config.toml
n_layer = 17
d_model = 384
n_head = 6
n_kv_head = 6
head_dim = 64
d_mlp = 1536
vocab_size = 24683
activation = "gelu"
norm = "layernorm"
norm_place = "pre"
norm_eps = 1e-05
positions = "learned"
qk_norm = false
attn_scale = 0.125
bias = "none"
tie_embeddings = true
parallel_block = false
init = "normal"
init_std_qkv = 0.0186
init_std_o = 0.00318
init_std_up = 0.0186
init_std_down = 0.00318
optimizer = "soap_variant"
lr = 0.00171
lr_mult_o = 0.991
beta1 = 0.95
beta2 = 0.99
lr_head = 0.00783
grad_clip = 1.0
warmup_steps = 200
schedule = "wsd"
decay_fraction = 1.0
decay_shape = "sqrt"
final_lr_fraction = 0.1
batch_tokens = 131072
seq_len = 1024
doc_mask = false
train_tokens = 614500000
steps = 4689
dataset = "wikipedia_en"
Each number is 128 + 24 x the weight over its row's rms, rounded and kept within 0 to 255. Layers, rows and columns count from 0. Numbers have three digits each. The size before them is the row's rms in percent of the matrix's.

# up: layer 6 MLP up, 1536x384, rms 0.0501, rows 1146-1214, columns 0-95
# down: layer 6 MLP down (transposed), 1536x384, rms 0.0313, rows 1146-1214, columns 0-95
up1146 078:085136118134117102133098141107160111148119150135149154099134125128133139137139116116135104130139104120144112096161122186108192110121085161162077144104131134124132142127203150144141119097147113079146124123127130154176087096146108118083118147112101167115108091099143151161126128112118158135
down1146 077:122150092108173134119118110119138082127113104126107108096119149114128098110131111132128136071156130124054104131124156156121131131139142126175128117132099115129085120128129098136126189157128152128179125138107140123145151152146144110141145114130088095094163158135070129173161135137124136144
up1147 099:134133151116111091139117163102156113127142136160120109156144132164111105142147119086116116138124128107128103114126098131162146155151144093133100201104116147109130143112104151094098102135120125172132145114123144119115127156118110152127123129161139117135143130092137142130088175128127126108
down1147 090:119147103098113138142159173136145154113126102137104145101114136113139138168122137132100091123119105105162111148136109146080072143140116126098117140121120109152114118131195119110126132118170132123145128168131145149120151093092079095170112165150127138142163119108144136123122117118103085120
up1148 096:198067143129066164132114148079147120145150165129106179178128134176158155144084138139122140133150155099135122130116145150144140186087077097123133075147091161142122079142113143119107157151120156124159145113131141150122142104141175178153129148172115125150094117106106122147144119115137135115
down1148 087:099128113116165072087126091123155163095084102125117083096086124093146148089186089111124121135113143136124091113098132067123139150117172144144118148128089142152151116103152112152099157158118157123095119140155124074127148109124112099138126138121131113114112168109157088114126096119162123143
up1149 091:110116105131115138129181128109136136145149140109121141116117122097127074129143093123118123148156116101110130172147128109121125123110103123161114117088118121134160157123081136128130108138044149184167113114115127142155138101113126164090125134126132119131156169123127132127107132111067176088
down1149 099:135097150128133118146136119125143122099126132164085080128078139128113117120146114099100135111094155107086156130089137140080179093099117099141139164156115107150129107099127098145106095145134191134160151135100137057111098195112168118134101124154153185140168114113173103115148110125159090116
up1150 087:125133140116150130077107088110158140117131125149118097128141158133136166132128130123119131152082118134140134076221162126127106111120081159127174095090108097128109113175116135133148092145123110078107093121130119144124112109193107172149163111154108106158129140116107179130086120141143130139
down1150 098:106090106104118108156083158120133133108118094090178100122173138149155103100146097136134142062117125151145100173125148101153108113157116139125118128173173156158104109114170108107139152097129056142121157173144131093125111107108136133134098096098091136118098140088094131101114134140133081114
up1151 097:137139090109090122153128163113118079123151114159130110131125112127113160140144116158101095142114135134185138171166167113127155161091083125134109131093118116150130130086153156098160162131140105129117150086073122147119165117148085139108142113143136121156119076143110137170096165097126173150
down1151 094:142109104096120118109157129166142111140131153136170131118124160130166093121162110135115142125118091096119143150098148144068136100180156135120128103116115106107101078144146133153109124158111142148182089115113138151099138102174142081146107156136144124141121121137165124099121129144105123105
up1152 119:146132133130121120087094129152134113088132126142148135102102131132113100099098093104149119142107111081127126132164165139116170109079099116096155139113109098165139081136138099122126170144098165145155073111130126130115113121166124150091117123144125124154143123120185132139122111135141129148
down1152 123:087108107095093122164115132108127119144152149094109109137146098131149132101118110095175122157106094145152131113101090142131065122179130109107154138120156115128165118123139144140147090125154133118155139097112151126135122097180181152142182096149097130130139115112146141121129110148138094159
up1153 097:164128093124100126106185132082110134144124135110122178119098117100137128171147122144147098112135100099129134157153131139178158146111141130134117113106140116132115132133132111176094108088148134125106119071085122151131127120096115117129152127151109153132098167140118117098121127152147137124
down1153 086:113153118092116143144130110158130156134138087168134115105133134118097094128177116140126165107129154144138106153108116145132132162107132128107113138156130106136140148118100175099171126111144083141095151141099082135125134096127141153122106139180119117109095134100119136134112118091130095136
up1154 117:106111108157127149162135151136161113094078100140121143128123147127131081123152132112112100119103080141124114107190114171139126125058152122101107096110134137156104108134130138129131193169090112103089175144182149138124132142116129119092096177123106116154122094163149135126172124158122095089
down1154 112:095109102081170101134134099109190124120109099110081130135140133133109134146135068118138137117101154149101111147118130100121105108149139161116132136100105146117117174107124116146095127125180139118097152123134076123131139130150155148072139142119112088115085095130091142134103142107106120158
up1155 078:135121136160094150128135150115142162157122135162114135120134154116181149107129160175121112159142123171167111085150116148145121169113068163113097159126140114128162144155136122125111139107138128148134145110124105146146126131156185137116134154116112129159114133127146089119125114139091129127
down1155 080:103151090098144149135112073115129138042160147109172125128147128178128104098168121084101112137181131129135166148114138131144095131127157115139115112091132127127130112142136166101147139125125191117131130130156173140105162163175156103150162165166173110111113105118107181147124120132120121155
up1156 106:097149142126140112156124133148133120114137136138127146109119149134144166176098151087152105129144125157129153127183154143125105106180135096144144110160137166147104116113097144091110100122108147136145141101112136153133093123097114147093107093155130109131103137149078151142147096107162119156
down1156 102:124125137154134099141105132174160082133132102149110157112095118140092133187162135118130152131169125099123132138124126116149140080137166117096122160122135118098108105103101122133177150131130131139125135125147088077126144154134105105127101102132118147134144119138122114121107077076157095156
up1157 101:156112114137120103142146112135127152102116117116139145120119148136122133127104132131151125100112140138148093093113142095074167133143153143138155167107129156089151070107145158150148146120102161158104127116151112150141134117158104142078131070123117135132104071134104092108104108098108151144
down1157 099:143132121125140144107140101111126125082167102111130107149127129136097151133112100144130137136143120129081120171111088109133094119075152077122140093135134165148132102136155131087077126149074178118068112103144124128092144148142123115155143118171100143132127123162144144127135088109143118171
up1158 110:144096104166127136106119122136085125153141126151159126147163152147134145130113133132154159152133121100151146153133103173114107124133129108150114115142143125078129128134108145121149132118138082135142079146135118148135111127128166179149131139142102112084139136176126115150084175111139143080
down1158 109:116125103107088101121100126145165100077103118106161134120130154123125153121141142125109089160119140102118140142165125151140098131108071114118108142106132141129081116179116140098137140122122146116144145133161123119124126104096152146099129085092156186136110100115142117112186114114094123190
up1159 098:119139122115114105097118117103174129162121116128110148135122107133159151108153155139124133121121116145073166085088114116136110152181171117121151154103188147096120130098114159143148110103176155105112115110186139115110110108117142182149160131107142101119130093149071146150136114124091154141
down1159 102:124148117109111151069115142147143168115166137133136138116133127093151142145117110102141122107102104062143092151100145116140118089104163137086136124156080138137157146206075113129109127196111090140140093125097156091151128133158134107149120130120123160124114145117164124112109122128130095124
up1160 099:144117119161137131162153131136148132138177058174160187190109091093115087109126117122107127158108124144112114131199100150123150122158144156121116132105145097153124151156150137101165151187143113103099116147180124121117110164081161134108141105105147192132110143137121133097159120096162132110
down1160 088:092061129105160140132148140129114157106092148124129092117126173115118131140097156113155130113144096142130172126109107123127156122108150123108113159144123168138157111138141140149113107162183155141080153149118161110149128120139146141131131109127135150142099096103110103157112163175118143129
up1161 100:165116128103100119129124150093131126134111154123099095122145097120167156101178155134142098150162113116098133106139145140099177175128133135119137150125157158119128151125122138094110137142147149121117147143141123132106146090146092125152102158157130116124096102117090114130151117108108116118
down1161 098:115146125108108126182106123122115169129149115148149131112143129115145111135105125169145192100133124141127108098138186132137097096124112146173127089113105158119150157152152110135136135113121095144101127072116130121095110142129122100130150163127077117143137108088156108140103073118131116119
up1162 090:166138103133153095124106124134105126104101172138123107090135154135133146148132126126103127161149082103144113124080133146132141114150088139090082163129168158115143110142071149117145079119160138143107132133110106142112106134121122077113092148123133087137100113144131117114108129120136129141
down1162 087:116109144140134159167135144080064174163104097138112134172142115096140133149100141108125178105120124151122165119129119107130135107149145124178111107128126143113106098125108113161064139122116117132113109144144134157102101134106145135131141123090112123157126080131127115055120108111126116130
up1163 103:160119137133155118154143121105090093137161116153147135098152094075095134153138092104086139144134120131089108120065166093142125127115132136119139145112142101125115109123170165107140126132081141122113104117124128127138134137136130152140130121142142113103190119127136148130083111151103152122
down1163 106:118121100138143134099090126160164070113135133152158141167096111139121135134116169115139107112108117106164117124155102158161113106144092143115112088128116127154136148126125126091114121115145132119118106088086118132138135164137170089072132160109104159171134116124085128129182152155108186149
up1164 104:104101124106067156100143123113121109119120112142081104110115085098169147136121152141113150186166102104134132108166074126147133136145135175083160095142148077094088138152163138114124148124113136113141099138140103150159130131144126192134129123119124140134114137113143121135143128127112133124
down1164 100:157100117151117114093120093114093152105162080165130141104130118166144136117094128165103089111100117164137151126102101104141152112131127133111154127135122125080135111120122121105132106162108110142115141110132145113128155165182115113116131120093132126117103114084118115112118117143172158128
up1165 095:133101103114082150133138130130145166116116105084138124156110105104113151133086121121165156153165158115123133118103081170080134149110110095125141152150099134148104157155109168148092127096117158160124114101163058103100125119143168148176120138111157156136100141138123111124082126171108148123
down1165 093:137132117117114118099096151089126147128169164112103110119137100113164115091144116116080142104101132149111126127130104126112117100159142162157095135135135158117160148139133130117116102113121122132155116117119143099116118123119092137154132129125148095131118135122146073123138083065155118165
up1166 098:135146122132150169087102118110117085073119156157127168103142152121124148119149117116101130132147148162138159127174114136130119128171146120093114122106098104125119144118106161106124122121079134149148143134130171189104092112139091144116112119103113118106167096131196093133131089138138129114
down1166 095:154126168111123108136186113146119103106117121128145145128097125110141128110143104145174132117107111165112100098115106107139121148153131142060168175117091116092091116128114088106142158150116154155126118083099093085132111093137129123128080098111126114082104108161151119110133111114097128128
up1167 105:092133108105161089115137115144119137135120105138102116105099154123110121122079131122128108123076129176085124104135119163111138111086130127126146122094122163138062108180107112131138127168100188137129116165130113138094105153151117154121153144120135096141138159125097113130169156162146113128
down1167 123:152135134126096125128138087124100143156173155093100125109141134177129109134139134130141106115121171099165121118133123124106129133136134127141105121127096096148166090138108124129108136132125143119134105114151162087120152132131151119129138099159133121111127115142109115151134155151135055116
up1168 110:148117094131152103169133124118132136129147155140138146121072127144113126089113146131145095119096109152093144098130127129104134133143135110092143168092124112083122104137130153141152129119120115149145109112157066104126144120150128155101154096121142148092124127119106105105095143148163126111
down1168 090:120117129176050110158140129118123160132115153119109120122156120165152125148106139129114122118116103150169118098109157116110138202151126130155141158161100118138100121136141089121134091161133124076153151151103108143170104133136103129119146126144139153134118103134067162106106108114139154105
up1169 063:126129153116124139147109161109090130124096130168148135149101124107110134082143148182148082080137137199178158118127128126126151157129074094157133173121150114106105158191130141094115170126142143120136119117160109127125086126139142134097124113143130172099139133132125106094125122127163134131
down1169 070:118133110113140105081117120161135119072169167103131160115104101150155110155129116090091136139127111085113119103129128120118097106152172138132163109114148164114149133117160122113118076100137133155135126123096148098165161144111130132138144127154166094138161126139096131124108113091092123101
up1170 109:199111156144155133135107160154147134112088095088105128089110110106115149168125136103136154135123108140117091146097099077131117143126151169178116085127100136117124109108091160097131133105144123135139158096125111158144106151092124124140109084116114158133131134127161086110136124131117142141
down1170 096:167146139113099131125154137144182110145098102140081134076089127092160160127110110079116135137121107152160106134147132120148133108074143116142121124136114106118110149150114141116091103123130122156095093138113131112137104092148103084148129135155129088133114120135129151107141121145131139095
up1171 100:141167150144110122102133124092118181145130146128141119133135103133109135161150133089081101085129118124138134143118086174146137155152146148120152146102124116163128136135126105120156132096140135141099133117139138151096162164114136143101146130073128157113118089094142121109167145098166108079
down1171 089:162099107146117116155091140129145131126118155111115110134108178129153116106109106161073108114117124127186136166109124101106131106143096129064145112172150091142107123139158080136125145162116077057125132155134112132099107142103115098139137141145095108125123148106142127119092092116128141136
up1172 095:111100132144149112133155112106153096107109129088103140107087116099107103108146123109129128102103123106166087123169114130136149088126102114140174066130141136132125070163144127188151084134113113173109081153127126192123148168162119152133120150144122135142112140147129142104088164155109143129
down1172 087:155172106094100096076127112110141146122101172144139113148154137146096135134121135166141129121116141153142144112111131172160080102137122130136105187127091121140178144112126147099135150137153165097068129109069116116111134130084148100126102082119114100083123128144129104148164110071137064091
up1173 107:109127166119151088111128077175147155133147137121156092112206105120142119149144098148127142150137135117192102160107142159180170109150141113150153132211128151183165133130099141115158123114090123103141110073121128122113107101125137100150113126117126093128131161134101110128110138095136152107
down1173 105:121103100104131098112123106119128092115118133114093131128137149122155100101118121179132123131179129130112109159124119107127158140124128120118175169115126121111133109138124136101115131149139135102130103127078151150139146166078090149167129130122098125178102129130137123112105116155104082153
up1174 100:111133093114156131116118148129087105099119157129130111109123112150138089105109119162107123192115100111207113154101169148149079174173126096137145150128100132152132170133118103093106081108160140144112132112126144103141122069117114140126150079114119151106149142124164124123097091112135132121
down1174 098:107112137154154108128150118123125096116097102130129103113135150117126157137148155122148123115173140166157127117133120144157110109164077114196160195090134102088095124099159112133128112113086112118142160168160135117152099137123151129138105186114127140113136093123146131119130072155138078125
up1175 100:117163109140060161124159116090108160126133090091141139082097111117130126117139134128122108157100120182153141137151131098151138143142130141141156132098101119152142151134121120110147163103152150103100091147108121081121149090122145126141111127116134120149125117116117151119156132104140120147
down1175 105:146103143165207119114178149117143081169151130132092116159159142145091181107107141125114094082135081085100112140094141118123163116141094089121128158159149119112096124148105135116110144130114081139166197104126151132146077155140139140105179142124099161127099137164102130132171136146109139125
up1176 111:123125134127103130098115120130121104106110089138163117126130118082141079107190096140129124125126173156157121097126096149099131113136092119192154158152152109119170133122108145115170126084095114129137147138126122151173131101115156133160125093069104166122134119143117158110144101128122151145
down1176 120:111145145108091080090109138119129139133083104073103137083112135154109109133099121100108125133115117131084137134146104115136136126148109124134115085085130105125117098167143092122100155125130086125135156151122150119133107141151165114074135151100148103136083126159153083156140140132077109111
up1177 110:160171126143136135119152146086125142151104171100142126110149144136140154156141099087130091157135146114155140139143094109110087160148155146122113100129123131138149128130124143089125130124152094133146143093166143109134164109191078148099173072128103136160123128142151114090123091158126178140
down1177 103:093141107074128070127097131107126085103112161118138124096150157149201133129120143157106131106134121099120134101095162116129073138141126103123110097123125158078123155130132138157096130113154114102114154155091120145181157156164130091153129179106146156118136145131097151138138095095127144134
up1178 096:113109139127112132120105120088172083153126122140117170135152109135097137138134152138108125140098114093119124114146149142128138089091115137110113137163126134122140155135113154096112190148104084168110119113108152128133137135113150074118127113128102148159086157102125082127122123110105140161
down1178 095:088117128143169101159112147141105194141097127116094141136138144127102147127107138172167143132128169136115139130106108119134138108129111164107136135117160105115100096107108115178108128163154126136137114112169136134093103133103118156081139096135105132135098109117142165134126149122145121124
up1179 098:091125105102152105120169128088134112130133169126078128145158121096131147123104113092149090118194121112130144102142107107080111131081122120110106148107114140150158139132135127099109116122151120139117106147130170103184090100115112124084114086097167137109145123127170112125109157169165110147
down1179 108:125105066116130143097124120090146150153147119158159159129110114146123074124179143114094164097091129145116079165147120098102128121131133111117148143115140116131140127137112111123129124158078128118140131152103122115140111148147150120128156132159131071101153092129137140132145136076107128113
up1180 098:139106119129086130114135131157098139166185140173129172158103149124142136079147152081099082134122083086126129116137183144100140132155184139148081091130102136131155151129124168109164098161130156116112118136109119173111121076138137091146110081144110121136132136098083098153168114132118137097
down1180 092:153134137156120105142140125106160140136131134091146118154119134153111149134097153124193119148098135111142101112158106115103139111117108148102166185114117129147131146122179085147107138120099121140055123176128111167126076140112136143165127118156139125090119143115135141140150125123161152133
up1181 104:174116130127152132099164152139117086149127104079118149102112141142094121108154127133140116108129162100135126124139140121162131123148138105143141166143110128140106126117130082099123133141121153153086112123135114133143103115133151107130155142098094133128157134148189159125104092151148089087
down1181 122:158128112128110108183092121188069136112132130106136125095086173089158152148128127117164142157144097151119133132121123084148099153143083133109111118117146130127109128077102174101134153134071113142121126109124148139125078111112109154134166165122108137152145149071143098148113151137131105131
up1182 103:120178112116136115113156135091086117116128111136111100145166132106142168133144120103132141119148127131140136173109143116129158142113147144156133105107154178142067091132094143101131133102134116103145179127132112096185131128127119171140144168169148128135095112140102130110095105122113121136
down1182 095:175105136144140175159083117173150099126157164113156108125102141083178125117145154089147103089133094149114125094134117112130111078101113116114124107123144125143131113086154115088118120136091127183121108138089134145131118131095150082098128164132118124142130102089056090151151088117127141111
up1183 104:149080101138118148150186183168200112163114140124145146147124105095120169118106116096144109145157162128118122112076163149157100205102136101119128131144164132093125120145159140111115163093152100100127134108101120136103135125141119155109127161111139111143124122148133161106094118112102126122
down1183 100:112133134136115133138159140163135102095151108146095121131134115086109143123149138146139097123132078107150125112118125154099135110079144120093086136135152160135081117130127096078150104091105113085078093134133082147141139143168127179150114137095090076138118149173167124099128119100112091133
up1184 101:167159113145115093124162107106138121159094128115089098136082151161112118114114139106088103117095120133129148119091098162139136118111134136102145140158125178132165106132117112099090158151167160112119090120092133072140161163131114135119123137079143151080100116148070099147141124196182070106
down1184 095:100139123144146123157140101131117089136142097108092146146135123130179111160173109113108094111113163119175089115115131091147116147143151121117151142115090129126178086125126171131144113112116133121140123087118118085123142111139111091113112084140133140110139132115119129136149143112122108103
up1185 096:121119092128118108120134157107128111076117129117103103139107128159113142147131125141138093120151112161103101063145128158149092136092119139149097097112144069128131158127102154132153127124145127116152160189163134136153056143141111203109152103107142146138132089138096113125140112091108101114
down1185 120:170133120124112106132117139148141103179096156122140110099120100130147138132127109132123127109104138124117095141117119158090186129167146160156163125122104155142099133159087106152132112139148142154097137137108107137139177105134135119130158188131122114132105121104116088100129152167144151113
up1186 116:182133139118138138122152130131159125132091123189112140156139127123099182128174121110140094094129121100091151113132093166095094133133155124116155140126175085095165140148094130157119134150181125149166145115197121108139176097173143131119131109179163126070164101150080149119147117133113116164
down1186 132:132151148100138097108156135113105116150159148130142087099166118122084149145100151147148084116129108131147080135129188093105088141144138146115108128159129103073099099127157127120142116136101132134129114120101164116142106104102122087127115135132130152143106147105135099099168132122128117075
up1187 090:127128131143092138145190129129128096139137142123148109128124084077111089113127101142141134117143092134114127140103112104155140115070124065119155096148111115159114142147114122150111120129129113124088132136122149105152098146118141137117124164178141194143149148121113151095099123110117120127
down1187 099:152118161121199119116119152150094137124123122139035108154117136138119173102120163119117103139144141163122146151115079123104102139129124191131094115099119157097117097108133126119126149151166136117179135130118142127112132145116110126170079124123135101156078113137135122137127140113130122153
up1188 111:125163098131092134110114143105121163151099101113055131106123173128122123150115148110140086129134091127160072122151090135135137138123092100137100138120126105143092155130079118097120114133099096156128120091165093141148165110121080122177091134140123156104129116164149126122104127126110172134
down1188 111:113158121114102114101126116139131104117094134116119148075127145133162088159091133108133111117095141127133132106112109077107107087148103120131104131141117117124115103117148103131120176178119114117123143128096159134126140114168158133114159166120132138141083111138068113103101093111132116143
up1189 101:173155160126125109113157119148126145113145107125097100050084143099123150093151126050138126136144082101086150097140132125115142126142146130129119141179197141128131092131112145145140108146112131111089148100120166120126122123131091075129152170125149130121144149131090116130137167087123152135
down1189 094:105108108133122133113158130134109157133077157117125087103136131170110109125111166161101108126150075137107100073124127126122147150137096157090120133110074127119160139095131116073109114123129160122180093108081139101119131164164142129150137102132096136100122109116142139102122078154116110138
up1190 096:038139117121132124103116149129098178113118125100127087124086137111157165157126166096135073148109114130115140122107081171132126121137143146150113130106166115112116092152127105172133125121131105178167090100157099087120144139105116115164125151115102135125133144120082108106092120123132113132
down1190 101:137125125132086098147147130111136095108131140118121086135144111165112118130113114151128159162152148148127147111144113123134147144138117092155145112136128087127152111092159128137141149135137136132150122133118120115127065151108115124147119103140144160129185078120154084134127106121161115128
up1191 087:102148165121158101139161123128107089082147113137143142160091102138120196132118134075085140112095122143078112097175163132155143152178112101146098122122121103100168134105141175130113138114114114107098160117142165141129150134127128127109118131143093133154113150131161121106130095123106132140
down1191 097:121112103108126108127124135182161163130127160173108163143083162163139134133101135140143151142121107127125163148097113137141155099180107098086098137177156121092135093093134104123150150158120130126151122128128135095116128138098119091123125117090159143131111138127129102128165125119164113172
up1192 109:113080108095147098176116126120123125134104132127152143109142118155104127105120103103135134164125163125112149110163102110144120125115100113164126131111137118125130141134133126147147126135112139093098118109141104180103114129109132141111142133180115110167105124134097142070105182154160162112
down1192 106:128154130112109150100121097145133147149127155137131117124092122123117099132114137113121105151108151175125136134160118118169121147118130146127134082113113094111102090121145140074143122128094176153139151133077064131096119140104148130132093124104130124113141130100121139117123129085088103145
up1193 092:112108108103109140149100138142096156122112145145119121084120158153101127135139166132108122093156123123142143141154131211121117133109125094160166124118118085148145154134131126133161131146106093129159085139150111156124125121145116133121102092090094150117117115109139102122112124161093139124
down1193 103:185116115163132093106115177122121152154119139116101124148129154084162169103104119129151085101133118128127121134156144138132160139105127133096100159156109109108089109136133114087106134124156166128041141099140129118113151125119123180115116121122118091158135091131139121144113140146153143112
up1194 100:111140161123140141116139102071083145148120130105145108146188140143113147112149160137124081088103134136146082149118181127124135133152165111083129101121153106110144150138151111132150120130072164120104072140163119092108090128144122091165129107098134141136134154130139146108142160166143160140
down1194 092:137152112109144152116154137160113124111120146126122133147116104181113117119155117128144142126125104109141091116125162120121116093120139107133129112095156104123161102134123110126117159158143163118151082102094166128107159133139098151121134128133166128128140125142090127128101116123129103097
up1195 093:131123148098128164059086133154107123097114095104138170107095110118104073165133100100170155169131099132127118118115137155119120118138156151131123136085133113132114186099091181140143140107176105111116109132108090158140109139136097170161134131140107177141160163147132110112136117152128097115
down1195 123:143118105118075136132147142129091126126132168123138122119133135154098110092114094150058122072124108071165148150139146124123171158106115123086115074146088120129103088162107133134129135123136138134107109085107165113117155114148152110113145117144158099096142109100083126131078121145120123152
up1196 093:131108127143128140121132146110120105113141162139137128171144111143171131142155170155121096139131097121123155174090156132144161163162147126147139125169142121109166145143070141106143115144115098120097132100139161125135089113124099128200151101118124110145126140111128135112141115071073168146
down1196 100:116131144135065083154086150127097156128123157106125068082073144112106125113095164121157138131108113132133120129122134107084126139118093133140128084124132139144134157132156123149098143114189125168155124157099066137114129108121120174076092136169134193128105137156115090113078142130169125087
up1197 101:125109124121089110087130110097109114117125127133150131104121120145130175122150154103124135103122136155133130158155122135146155156162134125131127110119103160109149123140147095096134079138124160169158089111122107128112138129110118150125114153119083112123192165123087121099156122105128110136
down1197 095:134133107125078128153135173139131172134168146120145122115082126127113116099110117165119117100154132129109117142110151132147099157158131107114096125111091115127103094104124119136178134112140136119110178107114126098108105131070126118122071101099143112114150105119156082127101133120135154191
up1198 094:140149138123110146095145102123133095141097073142154094121106112139109127118101171132124129129181124088119145097152136139150164129067099082117131151129103096097129167116119090140099150153129120157103135170133091116102141130133126151151157146135063127130122095134133162120141143113159146119
down1198 090:156149122121132143189073138115127152119104146159126110105152085115129136128144160159160141121136126141105122149102148135145135150143139154096122142154120122116161127142182136138125120101127129159133130128115119066105075159103121064128104153190158129112158154148098113159148124092120093137
up1199 086:144149133164102117125121115141137106122113078146123103149114131133119115136124160103114091122130178143108134121117145098133152158173100146145132092141095128094151144119176138135150116131107100133134154162131131155132147100124099131152122125135115105170113100127111147127088145143109107173
down1199 100:125155091073145121101155185102086106117136128131129124167138089122161159130175130131124141153121132152104150134105137132114126132133122081115141174145150109105096121147140156091126132113108097061149153107127109093126127104081176132153146156150139157082120135112163078131144137134109159090
up1200 096:111105182142160101139147103136145088093113105116102138135116099106118138125116152153093165074132154072117128134104158100153172103166132078129098134127143124127141139180108180113132074087146127148136105140155135098105126136129125100091139141122175120142116163123151168110125114151140145161
down1200 101:088113136127147167093120084106128091092136131121126150105117127137163100128145104085120162124119131156139076111124111124088127116112135128136125107170142114130138106111110087151107123191123113127105148112085117115150101082151109124104084080143152140121162105118073127082165083137112143077
up1201 101:109134122137141105101137155142111116168122131107123137112147143162153073117130132101103113126162079116106098143126113118129092163154122109159091124115142107096123073118104102092060103098114130103093129094168129099110149130145097117123099116128141125111155098102129119154176121136177146143
down1201 107:108171099150137133129153106120129110137105131123140122095158148132138096161153137107117148150131119136196159143173100129112115105129130146135184143126117134137109106143126134093101118126083127130094108069088103139117152112176146156137146140147124122122132129129134138116136128117115092093
up1202 091:133152152138113156100133157139116129112124153138102127117120140087115110135142122131139109155090131133101144125150165113158099145084113166124138148103171115126120113120148159160143130156147069171139099077104111182093151086144118118130120084135143118130118123097126131096118156095125147098
down1202 096:165156099138090084120111113102182126129154122143122107137112139162099080132149137164117151132095138152165121124154142104143125158101070117101149146126115137151074141112128094092133128154114148136154122079116130141127089127124119145129065145124133169088124117146141117075118081124104102132
up1203 094:159105146159145124103107126117178090124156133106153151099124082136100132136158080127137142101147135118138140118125153128088121152101144103141110113109130166137137088105132144102141140140105138142163140150135136131149099140122175147137126107114130121111110133128124084142117110123130105163
down1203 099:141137074115135125122105158099136085109136103156125152088123136097152136147123146128143112103143138126146132098149093157157136100132139122175142100086135124103100100113099108077087127116131112083137090090119067108155105084137068100139117136129142142131099114121105109115157126155121148164
up1204 102:141127157124094158173102122131149161121099097118118162147136131112117089169115089130161116118167107133125168103181143113156170150098155135155122111123158116105162155131121149135083165140145151154171174126116095153157132129145106149140108108117118115156128112151090161094114113090146165135
down1204 111:121127115122181123130114123147090092152122131119113089090174095146155107100139181131113080128094123109120134118127125149100114154117104128111135139118086121058115121190116134100132119090087115114149101137075138134193080115111116145109139162121094113100114118137145128104134092122086063117
up1205 107:166165136109115119171148187137110067093124111146146080114167103114118179104130135099128143114124147103111132140142139122147140167118112138121129122101151110137156118183132117114106095148088145144131163072155132160139120123140154101155133165107115140121113120105127140172135116109154127134
down1205 107:143101126126130115166079099153146146155108105162168128119141116116129102098115124115103079109135149130123143128120133118135147070141157164119122090124111117124152102106157108119124114154119127121121108112120110133117096114126110103127133196130157130106151107123140132122112108116111154078
up1206 105:103116167132137123137189151114105179152136126073111130100088160177133099107118142139110106131119136101149085121100126097124119121117143158127127137119142157104153122157129136112134148137091168146138137138124098111139146135157102119145162088111124125092090119120140115141162140093150082100
down1206 109:134117092104121143115166112154113103129183135127106147113082120119133120112145109092131115143129115137145148133169102111110129184118125142128139129150107127143163077114115140170120115110173141145108123122112110084124122099130123094144164159144137139109145118124119130137106138131118106122
up1207 097:105147129116126168118131156127134101094143137125121103147169108135162155108108106167128156135130121131116153120113141134130116151143106148146114146132137156098136159171086140095114172064095120126091145158129155133164093147149174139097095188132092129136100126121125135125169154133175130134
down1207 084:136077164143122116147154184119078120116128134156102135149105109149097144156090113103121154142136177142133130132137163147074142075090107097121205159107132131181152083152159098128151080146171107139105162131142122122131152123151142089107101112140121109171141171101138133119147112152105128153
up1208 105:107138111143125091143118101136132080135145134129081124097162126117133167112152147144087151097132155083185121175138157150102146124105092123097145101119111141081106123103103143141153109060114126132149141112096110157090133141149095113150116118120113123107141150161175122155137127111070178118
down1208 101:170062142105107104096116105141094120103139128103123134123123104132088121148108120078164123150124135118098081160105141130082163093129083109095138057096100183164120179122119102110117107100141167158131126177125116081090113139094172127110160088137112122137122135143100138087172141110103138129
up1209 097:112084153121115124117144121134128119136106100137107114128086142118075122116144122129164128143164164119106179147148142170162196132115129116139113114104132146164121150193114132104126116103084163106124108164146120094127112159150098124145136175109119140125088091109138141158145109173087169140
down1209 106:119142114100114129132106116068137129144130128079159074114083107115121143168123138120112153152133132091158145121147092149117116139107105087128143122108136105093139131113102174177122180135157136137144179130097110108119093151099144118179105150140146122131099147168121111103108097100159133105
up1210 106:136150145113115122130147178114150084146152097089124124126153129108118146124148142118146113155140123136138118141115103154102122133084156145145186124113104127089134131171130123151115130150132126125131167091139128109176153126145128095137079080165114128114104073138105111100125122093169177179
down1210 083:137157121163118154125135135127149175135121143107130125118119206133146151173125118157119103076159093126138090089133143120196147122165111154064131107101130087103158134143093127103130114146174163147097122080092121088111139123116145118114141124127124139130115135109079103149140136172157132150
up1211 084:112133119131104116139105092080103140174156146131170102115137136164115146131142122134082098100116117109123117100128150123140169131106111129070133140102126136152137165140101129128147085133064108097139108120121110121130071120124159147123124130118132165116071115115090131133090135113114130075
down1211 093:130148121099161157112118198117140152137098089148106124122107114115105119161155148143133174129167122135147085128137162101127136086100095081113110117095105144118126138124109122099108156147094152126068147146158190127148187118102146142155110128137128113120123094103154091136090107106130146161
up1212 084:143092114161109110130141122126092113109150153139127117112137065137110151135121092081163127135132132073112092126122128153122149134118124159088106144138127093106140128115115118161151128151123100104180145078123137136142148137118189113120125101093141171129123109140142130134152127117160099176
down1212 106:114134129171097169121108093158154106117157074173121100123124139122187110133132112150122166163141158120122115137141143132120100118120102114128107122140125077114125126143110142158142123156143106101126114091129151121119106124148101135107140156137101081117129166110145133114106176110154161109
up1213 092:132101108166142154061135083130152131077089119103138123096084093101182120128126161092149137117143116139112121122178177110153117124139142156155141120110152133140104140129077130113118106130065119138064105105157116112150100089117114116114129112117141120141117138115101151128147105156140173118
down1213 097:095113154114131084135116166126147133087123127106159133158130103118171102113104139106138126120115135107143138148111136156138146131153154143057138140174138091106122138142158136155105135150139131158130137119144096120144084139141178095139108110135150097087142109103139136120129064123118101140
up1214 104:110111139121092126134118120148103139209131131105178104121066141096123134129116130131180135124135107110131100154139160144139139075126117156119118123108127176123156178132114120146118139154141086133113142078096129127144065117083062119145141105137120135162142149123136087133117174129139118111
down1214 092:102119135123093109110145075165112140098124143107097123130114118146121127133086117154096111096132159137095144120128139118124141125099144124094150130100109141108099127114175156111098135142139152119130090147156122085122134158105152129165153145143119137124106146135106148152135120141147138149